Part of a small language model's weights: 83M tokens.
Each number is 50 + 10 x the weight over its row's rms, rounded and kept within 0 to 99. Layers, rows and columns count from 0. The size before them is the row's rms in percent of the matrix's.

# layer 2 MLP gate, 320x128, rms 0.241, rows 178-186, columns 0-127
112:49 51 46 49 22 44 55 41 47 61 34 56 52 39 43 24 55 33 57 53 65 44 44 38 35 48 62 49 68 42 67 58 45 52 60 52 24 57 39 53 39 44 46 48 54 64 38 53 50 47 47 49 56 47 42 32 41 46 29 55 63 52 48 53 41 41 51 58 55 58 47 46 39 61 53 69 39 57 50 54 44 60 67 64 56 75 49 39 39 65 54 28 60 50 53 46 40 56 40 62 55 62 51 37 53 44 60 44 45 55 61 59 41 65 57 40 38 55 58 49 56 57 56 56 56 53 49 69
094:45 43 48 45 44 56 66 60 53 42 31 48 52 34 56 50 35 41 58 51 61 45 70 61 35 45 50 38 42 51 51 42 57 50 28 55 46 67 67 69 43 36 40 65 40 40 57 32 51 51 30 41 43 37 60 55 53 45 61 67 53 60 40 45 61 44 50 36 55 39 45 51 63 46 40 60 41 66 39 47 57 33 41 52 61 59 65 50 49 61 39 38 57 56 37 36 53 48 53 59 39 36 52 54 69 43 49 51 51 45 49 55 55 36 46 42 60 38 41 55 54 32 67 40 29 51 45 53
101:45 47 40 55 51 47 43 59 37 38 47 54 63 39 52 54 39 43 49 49 83 57 39 45 51 24 61 60 33 58 57 59 67 69 43 60 43 46 32 51 58 36 50 34 50 35 55 36 51 67 43 44 51 56 32 43 58 54 63 55 50 52 55 48 59 48 67 38 47 56 52 34 33 37 42 66 53 37 44 47 33 62 63 52 55 61 44 58 50 32 60 42 57 51 46 55 39 59 68 65 51 41 46 54 45 50 40 55 46 48 48 46 51 44 48 55 42 68 49 58 75 46 41 44 52 51 56 50
101:49 34 60 38 64 56 58 42 56 33 39 28 46 54 61 37 64 49 67 37 59 56 57 39 62 57 56 34 45 53 48 44 46 36 57 70 55 57 72 50 49 35 67 57 62 54 45 42 50 39 53 47 54 53 50 58 63 48 62 65 44 58 37 49 48 44 49 51 39 58 41 63 47 67 50 55 58 43 49 65 45 48 39 62 64 64 48 43 56 66 30 56 42 71 54 51 54 57 54 36 57 64 59 47 32 42 50 54 43 48 42 33 35 50 34 55 35 65 54 36 51 40 52 51 61 60 46 53
100:42 47 45 45 63 60 43 53 44 58 65 36 44 60 49 34 47 60 54 38 53 36 56 49 54 43 51 47 53 83 46 60 54 67 63 59 60 54 56 36 28 44 41 56 45 57 42 54 54 42 53 35 66 52 39 44 35 43 43 44 50 56 33 50 31 50 66 48 35 68 50 55 56 36 46 58 47 68 40 44 49 58 42 36 47 33 48 40 56 55 57 44 51 57 45 64 57 46 47 51 37 59 60 50 62 49 47 47 79 45 47 42 54 52 44 36 63 49 61 55 45 53 22 53 37 61 62 57
097:43 43 52 47 36 32 54 41 65 48 54 37 42 59 56 35 45 43 46 49 34 48 47 40 52 46 48 45 38 55 59 52 43 62 51 66 41 71 54 38 49 13 50 23 61 72 41 49 55 56 39 56 61 60 61 46 53 55 46 56 65 43 40 35 43 47 55 64 57 44 52 56 60 63 51 62 47 60 42 53 48 27 60 50 70 49 60 44 46 37 45 52 53 52 55 62 56 53 56 53 62 52 55 44 52 35 44 47 42 58 51 51 44 46 55 50 60 60 42 56 57 24 57 59 57 77 44 50
100:60 49 57 60 56 36 51 60 41 52 44 59 41 48 67 44 49 44 37 55 60 38 67 60 51 59 44 49 58 44 52 36 32 46 57 48 50 40 48 46 62 36 57 60 36 52 48 39 34 63 37 51 53 41 51 50 23 55 54 40 46 64 48 44 49 42 52 57 49 56 42 54 57 38 40 70 65 56 57 47 22 39 34 59 53 22 59 62 37 44 46 43 56 44 53 51 48 49 29 46 40 52 34 53 47 53 63 70 42 38 42 69 50 38 66 45 45 63 41 66 38 61 59 48 50 50 52 52
101:35 64 70 51 47 54 61 43 33 49 53 50 52 47 65 36 63 59 39 47 45 38 48 51 32 48 64 35 54 59 64 38 33 54 55 56 38 47 49 76 58 64 58 49 44 55 31 48 39 47 55 36 46 48 48 61 60 44 64 43 57 62 43 44 45 42 56 64 44 66 35 49 42 49 47 45 57 32 58 35 58 52 21 59 50 51 61 49 47 42 48 47 47 67 44 36 41 53 47 52 56 77 53 51 47 46 51 52 62 47 46 59 52 39 43 64 49 51 53 32 49 61 63 58 40 59 61 32
097:50 29 66 41 56 57 47 52 44 49 61 77 61 49 51 58 43 49 63 66 53 42 36 45 54 60 53 46 53 45 41 42 54 50 58 40 63 46 64 52 56 50 52 53 38 36 32 38 57 56 68 42 45 56 58 52 47 50 39 58 53 63 43 55 41 57 39 57 57 59 56 51 51 62 41 47 49 49 47 48 44 66 30 49 52 54 37 43 42 62 40 49 44 36 74 48 55 35 27 55 37 32 78 58 69 51 37 31 59 47 41 47 50 63 41 47 46 47 45 37 39 39 47 41 49 34 42 62
# layer 2 MLP up, 320x128, rms 0.26, rows 178-186, columns 0-127
120:37 51 60 53 71 49 46 60 52 54 53 38 56 69 69 64 62 67 50 59 54 48 58 55 51 33 45 51 44 53 59 41 41 55 55 40 65 45 40 45 61 72 53 46 52 42 62 48 45 62 56 38 60 52 54 67 72 50 64 58 42 63 52 53 52 42 52 33 47 50 39 46 55 59 48 63 46 36 57 48 59 25 36 45 67 40 60 60 61 41 50 71 55 61 76 62 56 52 61 46 38 50 49 47 50 50 48 58 37 65 51 37 52 51 47 57 46 52 30 40 55 45 62 57 49 34 51 34
086:40 60 58 53 53 55 50 47 53 71 49 67 66 42 47 56 55 55 43 42 34 55 42 46 60 52 57 66 35 38 39 56 44 43 58 40 41 53 59 29 47 56 70 46 57 46 46 61 41 58 50 43 53 47 60 56 57 49 46 49 55 32 21 56 44 69 47 65 51 71 64 59 52 51 30 53 59 37 55 45 41 55 59 56 54 42 52 48 59 38 42 44 36 51 31 68 57 24 51 53 37 59 47 43 53 49 47 34 34 60 53 41 48 51 54 44 49 46 44 53 51 40 56 58 49 37 24 69
097:52 55 45 49 52 56 56 48 74 66 31 39 50 41 45 56 53 50 55 46 55 43 51 45 41 33 38 50 58 58 35 36 43 41 56 54 51 53 37 52 42 58 64 43 48 45 40 55 51 58 49 58 48 59 65 54 44 56 35 46 75 45 46 45 41 58 53 43 36 57 51 31 48 66 65 35 55 59 61 63 63 69 40 50 39 67 51 61 52 60 47 40 55 60 59 60 50 49 25 47 36 30 70 49 42 51 43 48 31 63 42 34 54 42 44 49 48 40 58 34 70 36 47 47 55 35 56 55
091:42 50 48 63 48 45 50 49 62 54 43 51 54 56 45 56 53 68 50 57 45 39 46 49 32 48 50 40 39 48 53 27 40 41 54 56 48 51 53 61 58 53 43 24 48 57 59 54 58 53 39 55 61 34 34 56 46 53 55 57 40 38 58 54 55 49 35 49 66 28 49 45 54 38 55 43 60 57 45 63 50 54 34 36 37 36 36 64 25 58 51 55 60 45 53 46 44 80 47 49 32 42 44 25 66 51 36 56 55 55 43 59 52 47 62 60 49 38 64 48 43 41 41 30 50 69 48 43
099:50 64 60 39 75 64 42 67 38 28 48 59 45 46 42 50 48 55 60 38 36 38 45 39 56 46 49 51 52 52 57 52 70 66 50 42 51 34 45 49 45 55 48 47 49 59 62 49 63 45 43 53 56 55 51 62 49 68 55 39 49 50 58 41 34 34 55 45 49 56 59 54 59 12 48 52 53 38 52 40 31 32 43 41 47 46 54 26 57 47 50 50 57 51 53 56 48 47 44 33 75 45 42 39 36 66 47 52 50 61 55 35 55 49 52 58 44 61 37 46 42 51 53 56 69 48 54 62
097:39 45 42 55 38 36 53 40 38 51 52 59 48 63 49 46 59 66 27 43 59 53 54 43 60 40 52 60 75 47 57 64 32 75 53 50 57 39 78 44 52 46 46 55 58 33 39 47 52 47 39 41 34 52 45 52 44 41 59 54 34 30 50 77 64 34 54 36 52 29 54 37 53 37 45 40 61 54 50 49 63 50 58 47 64 58 45 46 35 54 49 53 62 51 55 44 47 56 44 39 45 36 42 53 51 55 41 52 70 45 52 40 50 50 47 51 62 57 60 41 43 55 64 46 38 47 37 55
109:38 47 62 35 49 63 45 57 55 60 41 51 60 48 58 48 53 53 55 46 65 58 52 41 33 44 64 54 61 60 59 50 56 46 40 49 57 73 62 44 51 51 47 22 55 45 34 52 60 62 29 51 39 47 52 47 47 41 48 57 41 51 50 34 51 54 41 48 36 34 52 30 47 50 69 32 42 52 54 64 61 39 47 32 40 68 42 53 44 48 47 45 53 57 52 47 41 52 55 67 39 69 49 50 64 43 42 37 61 50 54 45 38 71 36 33 48 39 45 59 54 66 44 65 57 62 32 49
099:59 50 64 38 49 33 52 38 50 56 59 59 27 51 62 42 50 35 50 36 28 31 25 54 36 75 54 51 63 40 58 56 49 45 38 69 65 36 52 66 38 64 41 51 46 56 49 48 57 52 62 54 50 61 44 55 47 49 64 52 43 45 40 34 48 40 51 44 55 50 45 53 52 51 54 69 31 54 58 33 57 50 48 42 42 56 36 57 52 49 60 35 64 53 63 44 48 66 47 60 59 68 64 38 59 52 49 44 41 58 45 47 44 70 58 54 47 49 53 59 53 55 56 42 43 48 71 50
097:59 51 46 47 54 25 47 52 63 61 31 39 52 58 53 59 59 28 60 35 62 55 62 60 42 44 39 67 66 55 67 57 42 58 55 35 68 58 61 51 50 51 50 35 49 53 54 65 62 40 49 48 47 36 49 46 48 59 52 53 54 34 55 45 44 59 61 55 56 58 62 51 40 50 62 45 59 52 48 39 49 41 62 53 37 40 35 46 41 48 47 32 51 64 20 62 65 48 51 51 63 52 41 46 34 56 57 76 31 52 53 42 52 46 57 51 50 53 59 59 65 44 68 52 59 47 56 65
# layer 2 MLP down (transposed), 320x128, rms 0.0902, rows 178-185, columns 0-127
097:41 43 59 58 41 46 35 53 50 57 27 52 45 44 60 50 43 61 57 57 67 40 63 42 43 73 51 57 61 60 35 58 52 41 38 29 47 41 41 57 62 59 48 59 59 27 57 60 47 54 54 71 40 50 63 47 60 65 52 45 47 47 44 58 58 62 44 55 31 34 51 40 65 49 49 61 67 50 43 66 50 38 47 57 67 55 57 44 48 53 52 41 49 53 59 75 42 58 49 36 49 45 49 65 73 39 49 54 54 56 38 42 52 63 39 64 50 51 54 62 50 67 45 43 63 57 41 57
088:45 46 49 48 66 55 54 41 40 67 54 63 50 43 44 38 61 65 52 50 60 55 43 50 38 44 54 55 30 65 54 57 54 55 64 64 48 41 58 62 57 28 60 35 54 54 60 52 34 39 62 59 61 31 52 62 52 58 31 64 44 42 29 56 51 53 41 36 55 51 40 37 47 35 49 48 54 58 70 71 70 69 33 49 37 43 46 53 43 42 50 60 50 43 34 49 54 60 44 53 43 38 61 46 56 37 46 42 24 50 61 57 52 41 59 39 48 61 46 58 50 49 53 48 50 54 56 64
103:58 46 35 38 52 50 51 42 58 63 45 66 33 38 55 38 62 66 58 46 53 64 45 45 44 47 53 48 46 37 41 57 45 56 50 53 39 58 36 51 54 51 67 36 50 54 43 68 48 54 35 75 45 39 28 62 53 60 47 42 57 46 48 22 37 50 56 46 47 52 55 33 46 45 79 61 52 52 55 35 58 44 43 36 59 56 45 55 36 55 34 50 65 53 25 34 65 47 51 46 67 39 46 50 39 64 50 46 39 53 57 55 51 53 43 29 43 51 52 45 51 51 52 41 49 48 62 42
089:50 36 47 31 36 48 45 52 55 39 54 66 46 57 55 50 41 46 60 44 57 33 66 58 48 52 48 62 58 37 39 57 61 53 56 68 46 29 31 36 60 43 47 71 45 48 40 49 38 53 51 45 49 56 62 46 49 60 66 29 66 63 49 46 46 34 61 48 38 46 35 61 37 52 50 70 58 61 30 56 57 41 43 46 60 43 38 45 53 39 43 40 37 42 52 59 56 45 37 33 60 70 60 67 46 49 53 47 59 43 69 55 54 47 38 36 43 48 51 44 46 43 33 56 39 54 49 51
100:43 39 34 21 50 47 42 38 76 55 53 43 54 56 55 58 69 34 53 51 21 54 60 42 52 49 52 57 58 55 62 51 44 59 64 47 62 62 44 47 49 50 53 58 55 60 48 47 39 54 74 37 46 44 34 66 49 44 55 64 48 61 52 24 39 60 40 53 49 50 64 51 46 52 56 62 56 45 39 55 53 45 53 44 62 58 52 52 60 41 44 57 46 38 50 58 41 58 41 67 54 63 76 45 51 47 46 51 45 45 38 43 50 53 37 32 47 59 63 53 45 49 50 60 62 30 59 68
097:47 45 58 41 52 50 51 45 67 39 44 42 33 66 40 58 37 45 57 63 59 49 49 37 50 47 46 47 64 53 51 45 60 51 44 52 43 51 57 43 52 39 47 53 49 40 44 36 78 57 43 44 36 45 42 55 40 29 46 51 43 50 50 55 56 32 50 57 45 48 41 55 58 38 49 55 51 44 44 41 59 70 47 50 27 54 71 60 50 69 36 48 41 64 33 53 46 56 46 25 68 57 61 51 47 63 56 56 44 64 39 64 50 54 54 61 64 41 48 71 59 72 58 49 36 45 44 31
108:61 49 39 52 39 57 26 53 66 65 40 51 70 51 53 62 51 30 36 42 54 47 63 44 43 45 44 51 59 45 55 51 49 70 54 57 53 59 41 53 53 62 55 43 51 44 43 67 34 45 51 61 48 43 54 51 55 62 64 62 12 56 58 59 63 40 51 55 51 46 57 52 39 51 58 67 49 47 65 51 53 62 42 46 40 59 51 54 47 54 60 48 56 43 62 45 63 37 37 36 39 56 71 42 61 66 43 35 66 46 67 60 65 50 54 60 57 40 50 42 36 51 55 58 50 41 38 44
098:53 46 61 49 59 59 60 57 33 55 45 44 43 55 43 34 38 34 72 42 42 58 27 43 53 53 44 48 46 31 64 40 46 60 33 43 41 53 40 62 37 61 57 43 61 38 56 28 63 45 59 51 41 56 34 57 42 36 33 57 30 57 49 61 52 34 33 55 49 47 63 44 66 61 65 57 36 51 40 62 51 55 50 51 37 53 67 28 52 47 58 48 59 52 40 32 48 42 51 52 49 36 49 62 53 38 67 48 51 42 48 46 51 47 58 65 47 44 38 34 45 60 54 49 56 56 53 44